Each number is 500 + 40 x the weight over its row's rms, rounded and kept within 0 to 999. Layers, rows and columns count from 0. Numbers have three digits each. The size before them is the row's rms in percent of the matrix's.

# layer 4 attention query, 160x160, rms 0.114, rows 29-31,60-63,92-95,124-127,156-159, columns 0-159
104:540486482597477457544490500547443510503526459434509505519472420513470500525513476538476469525455450544508463467453436469514435445479470448531498521528572476527421519436518506512486551525472471507505516406460418473447409530484480530498470502475477541501424507492474541480603483526550594524555565477491458568488459540482474528523499550559467529526493485442492555557526481424484495536489552517502560438526550437535447489530436519504569515551475496507463544473559528517511512492536464
116:550529517453503489489463516593513536489438482473519522445534550532443515483482522453480488547544487492446546536450449538463526460555421484460457475501449547478578481569442505424578434536524499465479587487556508493559513518425505565485468518483552556523493526498427504419491475509481473541412417482431485492512507529503565563512507454428461507448476513522474517561528520562517436452520492506447493555496486562503454480459565480479468511447470519471532450467465532482514517493469525
109:538503452456484487464496517492513445514483491461463416467563464474527527514493503509476441524513497415598450466487410431534532412475515501521467520471483516450472551461485540462430475499436461458549567450509498540535519462489554444545477552508529483541483526471487472535512486416521499519471480422502551549418462569516464466465493549467547485510426486477511486535459506521546512505516508483437517457533413439446493440485446460475458524445469531463501469511431576467538499424493461
097:503460516462414456475591470505557546543466484437496429451574545518504496457484503476513542541494552491487514508568604526497533560583441453475478511522517558567524564467504530494513539470430530507468560471492556490499545486468497600517545528513497476463525540477534503544531488543494501500486543444516514463618558502541515540520429514493549502481481507467565515403580531487482489449487476518461434506459447504474456482446449509476501565499529528497561472499492571528520482463512522
099:486493560460484441548435499503478513511536538501474508468534525528503472506479541542423497545508483472570504583499447520478465461476488454465466448455503534590494537454499467542434483442543544479535582563510529472520561456506470460456469431495519468509567498462562487575500588594472463505446532576500526460466403521501561516490507493403495513502471462486454487477503436514520469466519516500478496536505399503624464505543481497500460436512505463543457496472459520453508526497489503
087:523515541534558465445509497505487556513525507499529478482564510545546495519496528486499496481556483468488543401513548550541538448500507465438556495525460553524535526592587495503493512505468561546464486453522385485532520544485448548479541461506500546463604486484480466440516493498479461573512486482468492454495485508543512567461505455488560505473486545488484585500526526549564520428509467526598449533462502482499458452497489451409473517499503591419508496500557497438420515504512455
098:559494466557549448522458575527530496488520437561514451481472442482493521488486528558559467493450523519457459437528491555549452463485510487493515493433535462507463516488540509528429571532461495544471503429445550501443444485461502441526515484446530548594434479545468492440438484467492547555511526475509452555445513489487523532510471558529551499589393506537565508518467481474478523541569494495504566463568447479472489461475488449516490565534527494473494530507416487537495544527564458
122:496467442478499520462553525505513464515524450529458456496469530460458521534542499443542578462512485500520469437508490516470456480513544418563461610536511497451476479494574554573576396488479486478465483410413508461438524472530481489522488546497519565539458594533488537478505482485497514550501527483457487559502500526485487523558520534465452524451490580543469552522480480507502445532450522544450565433510537479535379482554522492515502431533473512487533512505528511537566479504489459
136:432496551468515502485496515528445538546509492488514537507553457430536463440340541457471468550504523512518504529524583559478518518491464577477532448465468503509565533573503523478476545522468474472504517524560476483491553496457488478491541505553507530552548487501527551434473483549437494487473465505514487479493442564487500515462538468466434435510573449491501541528495515530537554445501534488454440507530578509516471547442478434441485594533520462557437492445517526491453499492529586
153:488536529460544477479428462563551516539461511501534482465560471551487496465437479533409475459471538491474555570491506531533555478479488466472417486472461593425528556591520497412514488528486502464533518524521466494587508476496486490504548505563533522474471456489547539472438455485457564512433429502516504499486448556549481532489537423533533449470541472479470467481474521498488540447516434438477405522529519551513476479443530486469480503442459500556514456499457545467517469466460582
111:464518505491549491509396553547501485503473406483518474516472494574453517533536582471494487479551512488455543576467485435544550410501514529543420576486505537445514479518508483514474486467567506435511482529538465514561536533558434437409552489504493457468501432525467599520463479480479471501425503519452507428476507456546585477489551430552487555468450488451480460429560513508488496517472442471497496539518482479473513539492557478490482458476478490521497487538504465442524512508445532
123:518513523500568488503451496509621560498528511493503448485530496533488491524519590443448511485578518493516595527511512505472535470468545536480535530508539589540520531561513450442539470503503485463530544506542516393565540513460494520547513432503489490477479561577488558414516434471528513554459525547535445488507567507561540472496470526495466505493491579475522421480464482520492516582509508515535506462475539514452426552448453504525476499489458536513463539468463456429581468476532498
112:447462496488600583556562523443536543538476476484521510485497516474457447499442513539473526544427466450436495495473519545454523549524464495434525501450450530518541564510448479477462547474484506536625495516522514427531532440505513481511533466644529531548535431513491532552463470435469497480493461558529536473545453546473471508539484425514481449527566469460481518497518486501581530485566498487542475509545471514540538504548516463526426518499466468545459506509527529504488488451494558
113:519410535557542511539507460471523449460509557493484498487511469463524573455475559567536400512486407506460547529505505451463541577478482519462534548471490526491556520494494483506557523521455532534480466578455496493489491485515505436495485488475560545539515436476505503494531496550493458460464502547485499546503509520506454481528528499575488486505444428528487582486486482485511600446496455454551463490435502479521578473494458521452535461502418489490518426497591435569408550455528484
096:503519517521495548468477500491496516462428548517488512513375536498506495499453557482436457517545502537514544575526524459527492472491498528522568443509506553489545498474480495486547482484514571406494590477532509459475535447521522551423416492522475507554509520538524498454572530549493449484495478470535506451503447481537440425497511488531483506484500441481523471455549531441496522467551458523511481477471463417488451550473405480500572479534497389486573435463512422545486573510501482
109:560439496526467479525475520473585415518577467539516452484522568488457474460482494442427458565485508445481509571530517479497541478492465466506516492499487528505546525539482468481451526539417516494434451565501550580502521459448506456500517542530412518512489562495484487511450613484502517541469485529533522542494595543550405478444476470527477491572458575459451476485504493496463532457487476480452482480507455493487449499480531548528470561505473514515509500527430488451564549426481439
105:503508506492465534526460533501512488512504469503509516498416484471487484417442465500423444459505502517473526575445438507468493467519417534484509394468448449523435499507523526477482506541475455547509503490515436469508515520452503491469570490553419574554545382438542524520519486576530499506484569511490471534487456480484509523513456535529435483567531461471525488541473526421522525480435526463487497452592528461555489573508508456519457510521484501460478471400511556512431522533466561
101:475474479496492490516513522533553554495452459537527473458515534503504536540500510565559426550478461528466484541443474524511505454514491434488473413578443567497547515485479507499526510489552547515493457529460535516465428530509579525416493484499507475496505484514462569501519474498588525437406477458552504520526449546513563413457485486516519521485387473505451488564489524556585445450505416531541502496504528489487537469569457570487452590539499476532553509488515500473572511519520477
095:475512506458482497528462547463507518498396439516551506522417479565482486508443521527567519523534541520484469488462561535473525492487472526480534453549460547452493514582474491561486535569483467558498508482496425513491518551486478467531503527489476565505463457473482610579494497501535503485492515570520525507495428462504531463506480503420543519468569460437451496473555487493391467466466547477503498499514576535411531464439489481463500519470453471561564472417544476472587523479458525
# layer 4 attention key, 32x160, rms 0.101, rows 28-31, columns 0-159
083:590501495529556524504480532470497437515514545485518524487535469501492549547514483476446466521463497474423500575487515481477427599565519477438445536542505593575540531483519455505537437512463513567522472424482564494514420507525532516473474484491431533459523475468533494531479483564548540438528469485472493563489529460583501507448544529567537437451450488509461551452514460509530480397548480545504496507490493522488576516487500477550592506538521485548513522537541470497452452444523471
077:479537489523458466484509574468511513500478546527489582543529518506565434496504566521448480530503546541444519466504529540384484526538550557536493505495520525476504510496587560519485486499541499482469477536503491557512501547510467587473538569516536457521493473534524471547513495560485555483504530516449508530496491575459522566497568536464544507500576586475500520557464483586527569453433518449519514526540604512515595503499464473536517479521533447528526466453566507424483545534442526
086:478469517514559383466476466466475457516487590540526503447523551451469527478470540497510492571512475510487419447476485476468500480516473507498502486527538478471530510539505436452546499541491515532457492511514560551514508512489505459440532532547502541493547441450590550475558542527498509506504522567473549587586430407464477491491465519486499433437513533473544495434477495476478562528480530580546412536505466456485495539497476483475549456505507491574450544516504488577557491512532599
081:537473550530507600447483542458549542522455523550528464457452518505560490458480520484470506541504455540565554495471492576514466543459479498497465516486552585504520492526510444467523504530470504527585577532494523532488440470518516424558483519527592488491541452469505468452561553486522448470463523496591507483501430525420444452554519519444500460554552506485498472504463562485518470444504509516541518503508485505578511473490473499497575452459475538489424452450407540442511494434548511
# layer 4 attention value, 32x160, rms 0.0848, rows 0-10, columns 0-159
099:480499469516495503552579457466463547443505480493518519533491546496518455531488520470435577529455535513494471543471494556524538467571556571438456490571567508483539535518503467465480528532542497563492527530400504525483522530495483479503538477536519514497475437477512509440492451469583589487549495462470498491434529417513497547444494464551461494449444468540420414590503509447463551485509567581527564546523515475494493461473579464480478497548513491469483456530486445465508459486543557
098:494486493505490548523550438427558582493452484547523445501520493512543475494521538565466558502511506504475546571497539500549556502447537586514441452480434529499492446528532520465498410440483492483512545518483563511524474512553455568433525571502455523488486454545542398490532445566483490498478490461503467447482474607511529466550484475466452516555461415445449488534489528469501501512470446441438476509469494487479544499505489530504505560445531514508537454475530497525419539576546544
101:526513515469499497504431506503426450557480449541491505536525574536548544473505418532529565527446491498519459470461463484552486514508524454500378565509530457524508456489485463454496453530494482531463549549460429499467459513456526523541481556376491537550555511463521480482481489472532502475504438490408513450507554552463512541434536455502548479497610434498512417504510501477495533559478445510437575478484552506541474509559460494470456524478527525479531472509505530463518448534549456
098:474482440474524481486474557429465441501519410530502487519489532450467510479509509526513511482526474509455506446580530420505581478597450492499544444501478432500467529545514464577426462442503492562489554545520560567501532507486476534473543562540455507486545503440532541460516565501455476534485542480462490518566492510467463551478488533475515501572539505507524505459422482480497565447501543544448531534521481508479608535535457427563497438514442496461481521541516587532509567505509512
101:533564446486531528510495487539474457553524468538536454520507560541468513517499498458479467461466540503533503548478454462430473488454477456464536458421581549441547491534434453458501469461452456557527484528546501522483490536427458414514425480480566466557508500551465354540526494440521493509539549535530490507458528576494462557446461549524429498499509504457501512483563503471453436472554449533499456552565519469536512550467539470485485499466475455493460495470542501481574514519497548
089:543446511527512543523509515412504507487468467541436501519512574502464496467541486486515463459483434489519442506534452566492496556447463512448511467459513531486481502394521513523490587472481489528505498497500499501553523471531484566444547452560561468511555418541471526542508511489507480465535502543594485496515498514518449574428482487524436457464544447511469491521407452522546449505477516525494377500438522501497490531550516513554485400460466564541535440557527463478444507528538544
106:556460517444557484513488527520470518514608514488510543531488457568488552469495482506456508526496552454524471523493469553476466509511508517487562577540446512535512474507509438529490479439537498504437528542573421476509541434495559530490598431439545473535545584520470454491478440457469529482469572443534431561521516482498431558498561420528504476516481481508475496535441509458502553495539466492478448512443471480456483494427479484547446527446498435540493455490473465503469468560422467
096:491513500516504495528560468479475439518538531459511477501440456528499576504450551461503524503423540567460480420565412501564558482505440564465558508518512491519516491462473519524477500532404457551504470446550575548486529435472539485498426569513453527548418496482480474528542455548521559497473472442560514543573552512461434507507468490509469488547531540484548423431438498431504498538490534454586481447479456497507467522485465507541516523557532529491511481474482494484463422523512506
103:467549465446579524478438564420478566501558497468487507456589495475527477497548446470456445499497523423523483437441509492458500464611487519536520517567451458414589549454491554481509418535427467534508446534493497582472479483456469460558564502521475464456531455466504539527517448519495539559470516442559481524399470541523444497476505495538528504511521475453462548450509514454538484471491452492501496506537520531510522447495478522442529482513580501526485442491466486522477507483500472
100:488482503554540538536474444575484507458456455472481481475577506571490555456526526477515578512498496466410468489503545480517462420491451488497519463504443473473540472467506446427471452514516487448506470529497575542533502451521476430491441498534585505478483514492496520463503504475500449465549530450544519552528541507517533478451496431502438519473446496549552416445485519446483511520491487469479549474472506509588530459511549542478524560409515503447575499450487531530601543460399490
101:450508515479573510527556527534467603482490456504509475512541484459541488460457523393447539514513443491500460497559442511531570579508519451501518440557525430535493544526495514420447453516503508475536540443479550517475557529575530554514529503416514438500505460497497456547495503540518470507545519499579503509534537570548522422514494442562525480497402504533560455493485536538520527453511512505459491448523475503534518602430456495482456435495564540508478518545463536470497514531500509
# layer 4 attention output (transposed), 160x160, rms 0.097, rows 0-10,32-42,64-74,96-106,128-137, columns 0-159
111:474529505451447525549460453421480442513434517441529475443543495458532511448470469507501527536436491492516434531478517486469468510510515485526487486448470517554517476543568557436487542498583434496582566529437505558523584576547505475526520480492520500434588453542489509545507492478508506529441490500513491574477504511533467515515524483498494508533518484437544514471498367508466509486551449554531485513450386435490491471484555505548431438491517468554500530536502511573544522530496518
110:505504476532489448452495460553539483482443505504412496561484548479525602547533538456471455518538476531440505405487421521489564508494519476487438475521497449498524461513512510422453429479389455481563580501534545455536444465483462539477461488510436503492475539469538530465526411477497508579518512524456477433538551538488483517559503497480507471519510493553464498565460587469502492497509491504458493505526484499490493504517526444484506556489482457436569450565485514457460497440498601
107:533521589490557524496560482471493457449481553477527453541468564469462474531483460500487538492487550501544438548493493409477546454463535450484524546495487544493481457531512543531501577432498484506542531535469596510523508532507543465450496447495518565543480493487530456455496477452519477478483531540507534558461528569516498481489528509534515437527553466422586601486477440464552518491458520468564519545446492485517522489475478454595543525452534492536545543498532532615475525547516418
106:533532451560545455400540447601557503531440473481527529497476459476456535444538472538518441498566548504595544504518492476456561517475479501504492538511556490465472567526488507480512561496488414496477494509410506493461511527481505490509499468542426442470503507497449510545501471472510409555473500491540546509456513513536583421495493428505442478483470414482524475439499514565498505560523520535518482533480436443499543618504496494511553474443535496430465523469500520529510528521535468
105:481410499468515469471515504403513536484481528474455552483517565428512553526470503510537518553444451470533493508463535561438537519503518511492428499554465459496535493596425490502521503508462497435501498467552582532480548517474589476488506531492525436460539542559441504479522492568467472467525471496493489443464474486625488433478545563417545507507528468557518523557473564489523486486491525530593476498517481510529571557466512415534525557514552509492487472558487513495497453506485458
094:527529488485541479411541536469520452528561509544502466496513438507491526438495514518519540527549467565549477465421506483523432534491515510530567529564538574515498513466491425463497474535541456522558496441500460499535457536512481548475486568484461421513480499498556523552549492483546478456529514469539559408537539482543448463517467466422471509550464595460548439471474534463445466492554492509628484539486459435471458515483469433515538511445471497452495490466483521476559552489463494
091:428473496483476428501563502518483501438475482496448518590508417482550488550528559444532553448472479473497499510528499533520479465388467515493470475565552541457468512508539459451537497533464483436487594466487480512540491466494525493491427468513478504487486582489511496460493512546508529581569385510465498467513518544475584538474485522423508527421468485498466590518475470559509515523453519503493510499524469505464546544536582454457502576532507507423510472556481490462554535467481530
102:470478499515494474533516424525526481555546520436478533474417538496537471489410489498548517516454486508468529466481515543414462558468549442451499535480520498498464468505565529493589507471553479468426480538517460559535536513479486454498485510582492489536510435516504451491555514457486432506546487560501569443499451486480507482545426499544599540501496486506583575516515393557483497441562503483502516526500496519485568530519499460524520465489489502569425498421446503481501459575539463
108:485512451489506509538448468540523499488458540492503573499478483566517491482501512464480528443503447545442574542501520491486469514549469521518501491429491444486476558501521544462474530446526510442544524436397550555583570518563575545469452476504410482487528465471502468513453550500554468554596509465488541499519456446417489553520531526482494493481518513474493386517554409471524513532518480491458508468470440443527518480524508547507508471466533472471539431533560486421463534462444482
109:524439437428499457526469473478462465483513556478487527481506504446460474508532545518499530497490452476504495540505527535564490494506562456373559544500455462513475579512472463551515542517519550521504471490561489453574453436525451521496523536442525533537441450400522462537580482548479516454562465509530485483426510488480504469488454485473577550505558478473531486518572488445568533524554520482529506473493591563495536539452457469484563472444478479531452494542576499482494436478461538
099:497467488526494466474441487582565515578477544455465519468426544477512519494508512402422478422457576520411492434553547516475488434483554495519505538470512531459500489549483547522492500520561476490456468505501507520530476449556490538412451496589411478515474560473525496558482599519516546549457428469510476460489570563533526529534506539421503547510507514501502491522475517513505514489501412445500456502484464498541469482575515527555509534476565478504514481503506467426494523440501513
086:505486498472491503587453515389453484472494464520510513470517493567503447481515422476566507490540531527493463559632505432491556499441511409543567477505529539555463525513439493464427459475519534474526508509434454540458471530507499533455508443509510477400451531463565518420532476506536530619496436433537455539459439470562478476540497550474463458492499522509492501500496480444480486480520517538483533497483511500509458476449479534493522458518471489574551570484449472494515500510522488
090:513472435518436496395515461487487493495443558502603499479443488525462550477482529480525569506519396460502535538498479559517528494472459544473553536519496502465540466518539510508524485497471469435476502484535452509555459507518490488437547548491471571475493551515486525444463416530510462534399519474514536456528423550480470519463450543520475502541524535441439485463513552494511534455530440498499468544533418525565531429525539492505506567492407486515509451458564508441502486436448462
101:477462548484523428539557505461484528466502464547465525516439446443587473488527515472536473504452459523486487496520491448487514461498529423535554561506504537510448507486447467553492534534515515496477443554449526569454475531494533456442548465502519474514431542586505507561468449459468485476540546455377583522432520486469529503477553512470454444508567500456501496478487540492517491472433525545525517545465486550412486465460404476510523517514535558518528448498447500533544554510589478
095:510431491521497521546520420532445464534509532561536508469455532478493593520639545512511484519517533501508473539560490463504518494500491552475514569501519506477517495478508446442475495499542455507503472425470527474529431475474449548504475593458449567451541593534500441575467488465421442447502494571513527507444493426510477482489479493516531540458519486461451523426458526585438453478457449533531475516575460522463494529546512513487557513474531489450472506452503511457538488450453495
106:488416517400519473529499488488497504474475510506503483557486471471444546440468556500462491500445454563528540502523556569531527469583495483538401487495496540467474422528483443477476466553462485452456539483586524499419515539520530537469473559497499534491445463524490528524475458461437535509503486518501544512458578527571433435480530447492474530488517457471453370488543492522535508497503470499457547461511508459521447495486524468521565540548488529411476548445453578465492491473501456
093:516489456583537515411546493511518470450464465509519455509553514509439493468573512515506503507573503501512530517464450554491488524579536505502492507559488521477505515517456497430477450486495508506454462565479530448560498477564504556434515568528467481511576459555486509505585490459588484364492486490531501458463426451536476482455467513456561467527513570460522528484480468455486456439588567454560515520500475545533475497473520480534541524498463513446515525433493530515548562496508419
108:437450546457546463495497552526478495482475513544477402588485462517479462487575541521506477456466496562433577550521531498493528510471421517491458503499492560490498496520534464496504510599537486440506468487552537519480594522455504498479537508501531572535582466483495525522487539499460480533530444580499528502596558528522504464514489484489478601483503483514524482579536467556476494537467465503499601521492465487546537546469497458533537527521459421444536486568522525520460539469543583
101:556468525504450569570485476431527576523592482532541576466470444498493533567484549448484571487441523522510553491463561495446479488481530509483469510523483456416503494480590453470555527507447481503482494499560509476552522530487499513574474486474516489552547500532512440492542485441466568521546545557459579539549471463486483552560557535488485528479504523471580558582547404477510450487500496519502465524454516548502545478502511494546501463507489444524492488468469543555426464554526467
107:486467430467612456506486466542485456549496535524435478521461500467419482456528504506501507505499490473469543567528460475522492437499488526590444415523535409512477541480500526502531566470506523504520544390516504542490547454565538523517472494467523555475519577505494479478452521574486542419558530535521470538563519528479505535505550540484537484445514576485459504477489485453496522540450371465536477518488513441464507493530487537496522552495445525580538486512502514416485484544458494
097:554511542398462513407463439485558519514562591504516497546490519436461496507456483480493506516455443491509486590492573531574506439505473423514505561481429528452512508497479419559499571561504510522544512482476490439480476544546482481503452475511410474546505449447483519493553483470502546537531514502518568470554553508507446544556518534552509504468537469513506560549481509508534519545545536479501530499429523501441548530434474489520544495485439476478437530587584478496508511485499523
112:505469465528456545528455546500526538487528481498551515520458449471427494570515503516408505447547499489439435512471489525494408506558497530522473522501518472537544477561473511499459442527457448512486508514490487494517492534583476442498508492540447499485466576529573570512580536529556555449501461505469480476443450540494458529438418565505481518494458549480498572459474438464479457441520480516518416486459507582459495551474474452507536495529479473577469502504485499456558489414519403
097:387471486452496477501469445510489503532597490512510471522482447475489483474510450446539462534514552505503495445537483458421498511498385455541451437440545504503459533499476487415496512466464540486505572451465535554463510446506538470451491453502506486429490440513537445468476456537486523488520458428545535536508532515552518444543504583485503509510520545458509506474529522530509534454559564579475491543536471475465508476483491467445492500468482371490537500419494481458569503558552469
092:559533503460422523514510500475499530539572471537516483484521464527546527554474513544572484587545396497540544486471460503551474461474527506447517508503498520424491441518548495554455514504439473515518488411494449513533503477537473490462471444554433531556562558510563542507468417492491452559458531455496539436528468535504507471489490490508420474426493505420560555465534483485501495509456487450516492467509481457527540495494513487560402497446456503521435486389493498469486488437460543
094:457489523477533498507489496447524468482521510457436503535516469487547487415511529469499501522510524543513498425496509466541548478557484439535543525506519469436474508553433491486496520506504496441581456522471514625514450523513555546407532462518456485549486517459520488512494470558505497567551527482442472501512485480507576509529516456433486466449564538420527521480468568461491439531475512542511495535504464506431518518410433469542598495521554519485542494495475492440521535528617412
100:592411441536544538458469536528482473561512456525542480496474456489532595459560536507573506512470483472538503504503500509495525543486463485490476588461491493495526465539492466460474535528535420584517494470490516506507475547500447539472523530447505495474505542495470561508450579443447524503469462533477516553499444418575489478490522429586535605496507535434508579427495524527530495486424524531482509489533552512475547465573516429506514512474475530459452494518570522454478480504439490
094:511481493433530567596421463474515468523485562568491515518502476431481496495502530490447531480491457494500494538495471568504497501565503450511439484494498510533425446480556433585473438512481478473510573526516430514469560517458515504557511536543471533576448568488499549555572491478508483538547516447486552460479529515540480476483554405529481498493495532484506435471519517448475510523545461508465468463477592455478410554484498524490553542512463522545539546443473589464462486543482444
095:540580532539546490511482492467466513462568466510511496507485477486529481477519512573533512517543466581525574568506522496536435509488558455599552498594484477460601504472503487440493465498439483540439572544437471500541554451548540558481444555473467460497530486493472562476625453452511496451462481538523473537482438502481473519505491512489499476461482530470524476547419455420472518507578545523504472534464537469541492501514567494550535532489443517561502494517447498528550503496518458
095:474524481531540513489482537487557486510459513531542402544456482575435472490502492541469511458483484510451481549490523522510522421506521558520533530536439535486524552499556505575463504533476486474532519451483553491489575514514463449518485452547433526533526528448482549588515515532401502548501472481507503463506525559469536402496513511513448552543504494571527452483521526544475457480535428443532601476490487546494431577500480512483474484536437459459505429504534583500406455496541549
099:549499469521452564491454535507459555543471420519514493436465453474517584570488523452454530436464541472490556491492509485468427458506457558475486503464536499470449506549560538508567508588436461493504508577472543491546501417478444476497506504526519486535511517534486602510541511510440514533485485504486548580534516480467552420517537561503442485476482458527528483501509455470507455468489549507447497508513521528581489594551478532523523498506437470430460389503525556539510453505517503
099:488504480475560568495430507510480572484510478547489521473467484446504500557525490477551493551515452456483516435479436556510562541425421504582459516472487513519484479441543531431508526475454480465550511390484537530441472524477503508502596489513517490491545575530493483487456501588548540489481510519477577440510511469534558599479542507438497500469515595473501502526551446483485427497508451491520494500512498448463557504515471502551540467521555525561557447517584467481527537471475455
102:530551566481394574472509499489473523536563547585485532495472546480510553544510520524500528570464428443487510475519537568530535423470481447510467527482398497492486475544496549539473525533533543457548547491445476489557526559470456475460523472539505517545531520427503492507541486464537511437499584518492547423532480516520514471474547465473521413487563535473539492502552460521520483496513518436488567473459513487482538538466437546527486468541518541386455498542593505491495546506519509
098:546439471514498584571529550487448548529535493484542485472464432495488472530512483576481473507556445543476431513498476470494436520493404528513420489572481483476560547530460497513527572520456513580502460472555551513489542502615527486489484419523441529495499532410562501449505542528456533553486483571462432494499489572475529532459503555530442533493552564480502487516521505470471518499538468468510457491512487511470472517427467542519418455481520454529449489453510463530488441482525460
090:502483473460531522505418520458508493470480510462551510472486452518475477487533457458481443515581482493518457533479552492460528554473445460483524515485593458474467492504503506530553516484475478487594628485493442540454526470536487484479500541433514515491464459421559419449446539528477438538497432478542506516475505538540513471501461529480438559513431501476507487510488502559511437510585555528477495555443477541468524518533501520498461527415453398480511533478465490548566406500539442
106:524486513534501481553484432495582488524515500438557504427500530594513490482487562511537520556537427525519592512461491433488461478523519441413508482557540488477555487518528488444447536451457526471539435500560428446486513559535537460457517446563460522505559518436554443450502423476526536544451451504520479461539422521430449455557482520517420483492488589520520507466500527470523547476481468460493472519506450472506493524482481517458554457524483509552542483405527504511499484512518506
093:439505570445565515504493505520508579480466525519465572465379474462559478503481505533524520497495549447575445417518476495498540515540605495464541469558456529494466510484567505485524506481544520480501444514512493466485525478548523440449568474548540483480429482465527500530471498441488520486527504514469484470499526529468562461481537510489550480484546466504456546519504540459490429539525493519611527543518488490519450434498464559545608512482567515506546540564534492575575495556508476
099:475435442518440509478537467572414549511495526479549530554512441422540586494566484470457489524503542468553488620465521498530526472509492472478487500581500553506535481545447483451462539509513440532517508501521478495531446542510400480533570506432535518535503493503431534557524514423514519556536448452466511514495473438536490544455504512580532491539499467488481560427425459419486431434508472509509526581488467463464454465493504526516549479502510507531482522468522549489481490511512551
108:498521491499493511500492528498512465506483466505414500498564441444482606499451501446418440460489502590480481522528455564549549504575509519524455498508418486551517534470552433472518502503451483486481566522457489481489485534523512550515515535579547533507467489516427560561529521499523483473559466427451520554467451529510537570507548439544470506537436509514497472441487548492543528489536525415483505472434479531461473512443503529498457538460499571464514464415409559474463489522477443
099:482546521510492449490538404437497497412537507450533516494479496506486449467480450475507510501498506511596554476416455456447526536463508464561492473540503522474529474482478451509496459467509569548426557544472560493536481439564516512512498516456550469519496480512506517496601562518472457492487429547516533442512546499514459526554438533524526480599458547473547509520434454465510544418540540480547606481557494488515462520505468467517504501571533476498508558469505556535579540502541530
099:405495564500490422537560510506515443518482580507502455464489494520521461508494501484574502537515523476482572538542469508404509421461527513485533533445519507503546564542556457498456559541524582466464420459502474472530514531516495552477442461510507560497487537509446517502513498590485549503494453523474512467485476541479503476528428475528510511439464465529573465546492502457480446524492583411529606491477435502461451548499508509461543509563457546454514494520588487537454522508545523
093:529449471467502503560508474487468510506512442462478543467445488508593448523565563560466473441512432441480537544480479480507488468478448462465527495529532438501461557500564460468562537434468496484492457594508503556469527522551539531510537558513518510421536561521396520529555472467532582459492477554466514544463450508507507431494455487522558499480459531394494514555557405523500500445536585496491534485470458498505523494432445459497488536484460529544445473496480502475505487536512485
097:501552509529605561460471533506489435510504501568491492513517506459497484480533489478532473491475433503533497445482486560509496490406519520523513562528503531500457495490539524525499567405461464493525531530503499459447480475494520481559548444429595532507483551496448538490468493562550602506503465459512505492493569442533521554498505523404505415489464543423522498485519529478485497453475427437506515510501479462533565457506525473502577484479534456549486468564578495476488447407539429
099:529547489509456511379551418518549530511500465512416518509508501495494589558492536505563491528519424459470474562518501532514520449514476439515518464382464487553507508586554460444449539489515522550541540503535494503507503478501493459548516490631449487447534476469539471542579501521508499505492485538496506498470505547534577471541503486463437481448482471484392480528548514458490503437496544496560503446475502540504540521532526518479519473483531522480484478508445533588473555565528488
097:486520504518534537438510488491578555506464529434522546486509456520504532571485540541504529444533410481518480525512513499476461476457502460475459510494464466501414478581491509422505500511526527576508418519555445500523512496568558469569511455532516521476495569455465446433543549453510454479540417560461513503501522581521527517459436537466428520566481486500475565525498531474508502432496524542581493512437501515511477554492520445513455480495503479527463516506513503431553415409478568
106:445487528444485502526421414400490472552511530487481473476517498471491463523489467527515498513502514523504474548584511516488507586489478490501537442493532525494507451534471464417488464540469528488555492503528424546432523532587472467519484510460467493428538496514518526452547430507468531495510491405520511526483519522535517505569564500547460527497498525487563542514518502509517509503543485583570506550508443529474471548439541496483542421480423443523449622486488448475546488569592515
093:485543477479465422444479472523512560516526518502511516515489500465532511471495556509514533548503429476469501516479442495416535530438462520450494485474521499408504513545544540468451479496459447463523483479432447543619506458513529430509489487518444565526509514608501479490470380543514443536479539505559536450507507533484493503517500473456519444463528488425542420469560586464527501454545481484463463554518445504532551513536493436489460480436516499524517484411478537448489495487428487
100:486491501472563419467485472471448437543518456559509523552408484492557538507504495450522480533523486521482456510460533465465551464526466439476490595505542416452458491506541489561507468518460475439487525557573559569461512455498496488458540501514454519530423501540476516490527430445496431538472507451429531550524508494521562538460488490526504381531497527478525507528498585461525423556503475465570479562483459573532477460469472485549545540458497525459505548512507491503469459497525436
094:595442462484582519544489472550531469555469467508528487498496467462574534508581563486495576492579563508550545541482487512471480447555440551465474509487529534502484446444493471488489497459501436480552584477472532548493458549473471570506473471487503501428580536518419465457466473511452489450488525489517472447560480452500453443486467486474462479442573509484447513449456564510492423511441566508548490496523462462504510540583522489465558462516505475476479479503494559509552503453496559
098:486480554401487545519431507482520566448507500490517544514455564498448481484507530534472538460501477518445465505571515543536492522555550426539423477489498505526485474498472513532499463495444571457428482550498521520394577547499522522535506529506473569511498484510519529499500478476529515538497455472494568473428485502608466494488475470478509586529492522526506424452531516443518527541519457586462546423454499490543462557486571411492575505483505473457525569457484568458525517502517469
094:494560484567572495453538504457557408500492495506445484547477433542457495509515555527542508543553500589533552496526490543424494530515501489512493447554503479409474447492534518458450507490465512512444514506483436449585563514548549553499443531450513511496577534545494570442576512489544485438495485520533518443520482490500497421533462476464523514587471529502578475517433421442476449477494534458534508480559563489508471532496469471520563529501469436482499520528507546520492500466449450
114:484516535493514478509512561495531504511496459508509424535488439495516530458571505539515471460500483584438545542559529475518492442502498547514422453474509575503511555516521438493486508595528569463517498518510562531535565524485481501471477493536509492556550491444473541558533538489502448602532425509487547522485574555507511488494462470501473510505499495554572438447529455497456520494494465466432601474446424590576478517473462436548501558506474521457552463524509449522552547485540526
089:510473592598474534546482498501421529486583423467570560482475508465598514536477537434420561505452506461463538451488557519513417485497478438414469467511483463451413515508571492483545514508514481492476470539528483449480490518521521565508477518502511435535541564543505515514523494435518517508495459526493529476535503479522517473532495605500506451528542509571531521568512481512461443499461543471457509555456452569530476509540495476558588489506478486485463467455512507478465501541450529
100:440488417436582564525493495541467555495513552518511440517503452506482441440527460521445500470462477463477509535554455573613483439541465490540445433496491522526472507494502525461512523476478518477513513457510570509424508506574479492522507497528562503500541621546474489481434544609506506459537528450511513515536530493497474553520543518495474498457519538540444510450527433471514524479551416463544485534567574506503546472509496512458574532450497471566500469522558489448534506518495483
105:517494564408433474428496470547498581498582566566495535535484537484520562496513538500535442541523443470464500545529585498536525450530510418489535544465419492461519550573456479500504495630517507541490544468497503484560474501501475466494534556534470452497512508417511445520605503480554514533502544549487477465530480500555488490497450519502575520482531462463430465491510469477531495475489563454469517515471519531478556521454515517517517486518469455479459500474604478494541499467532568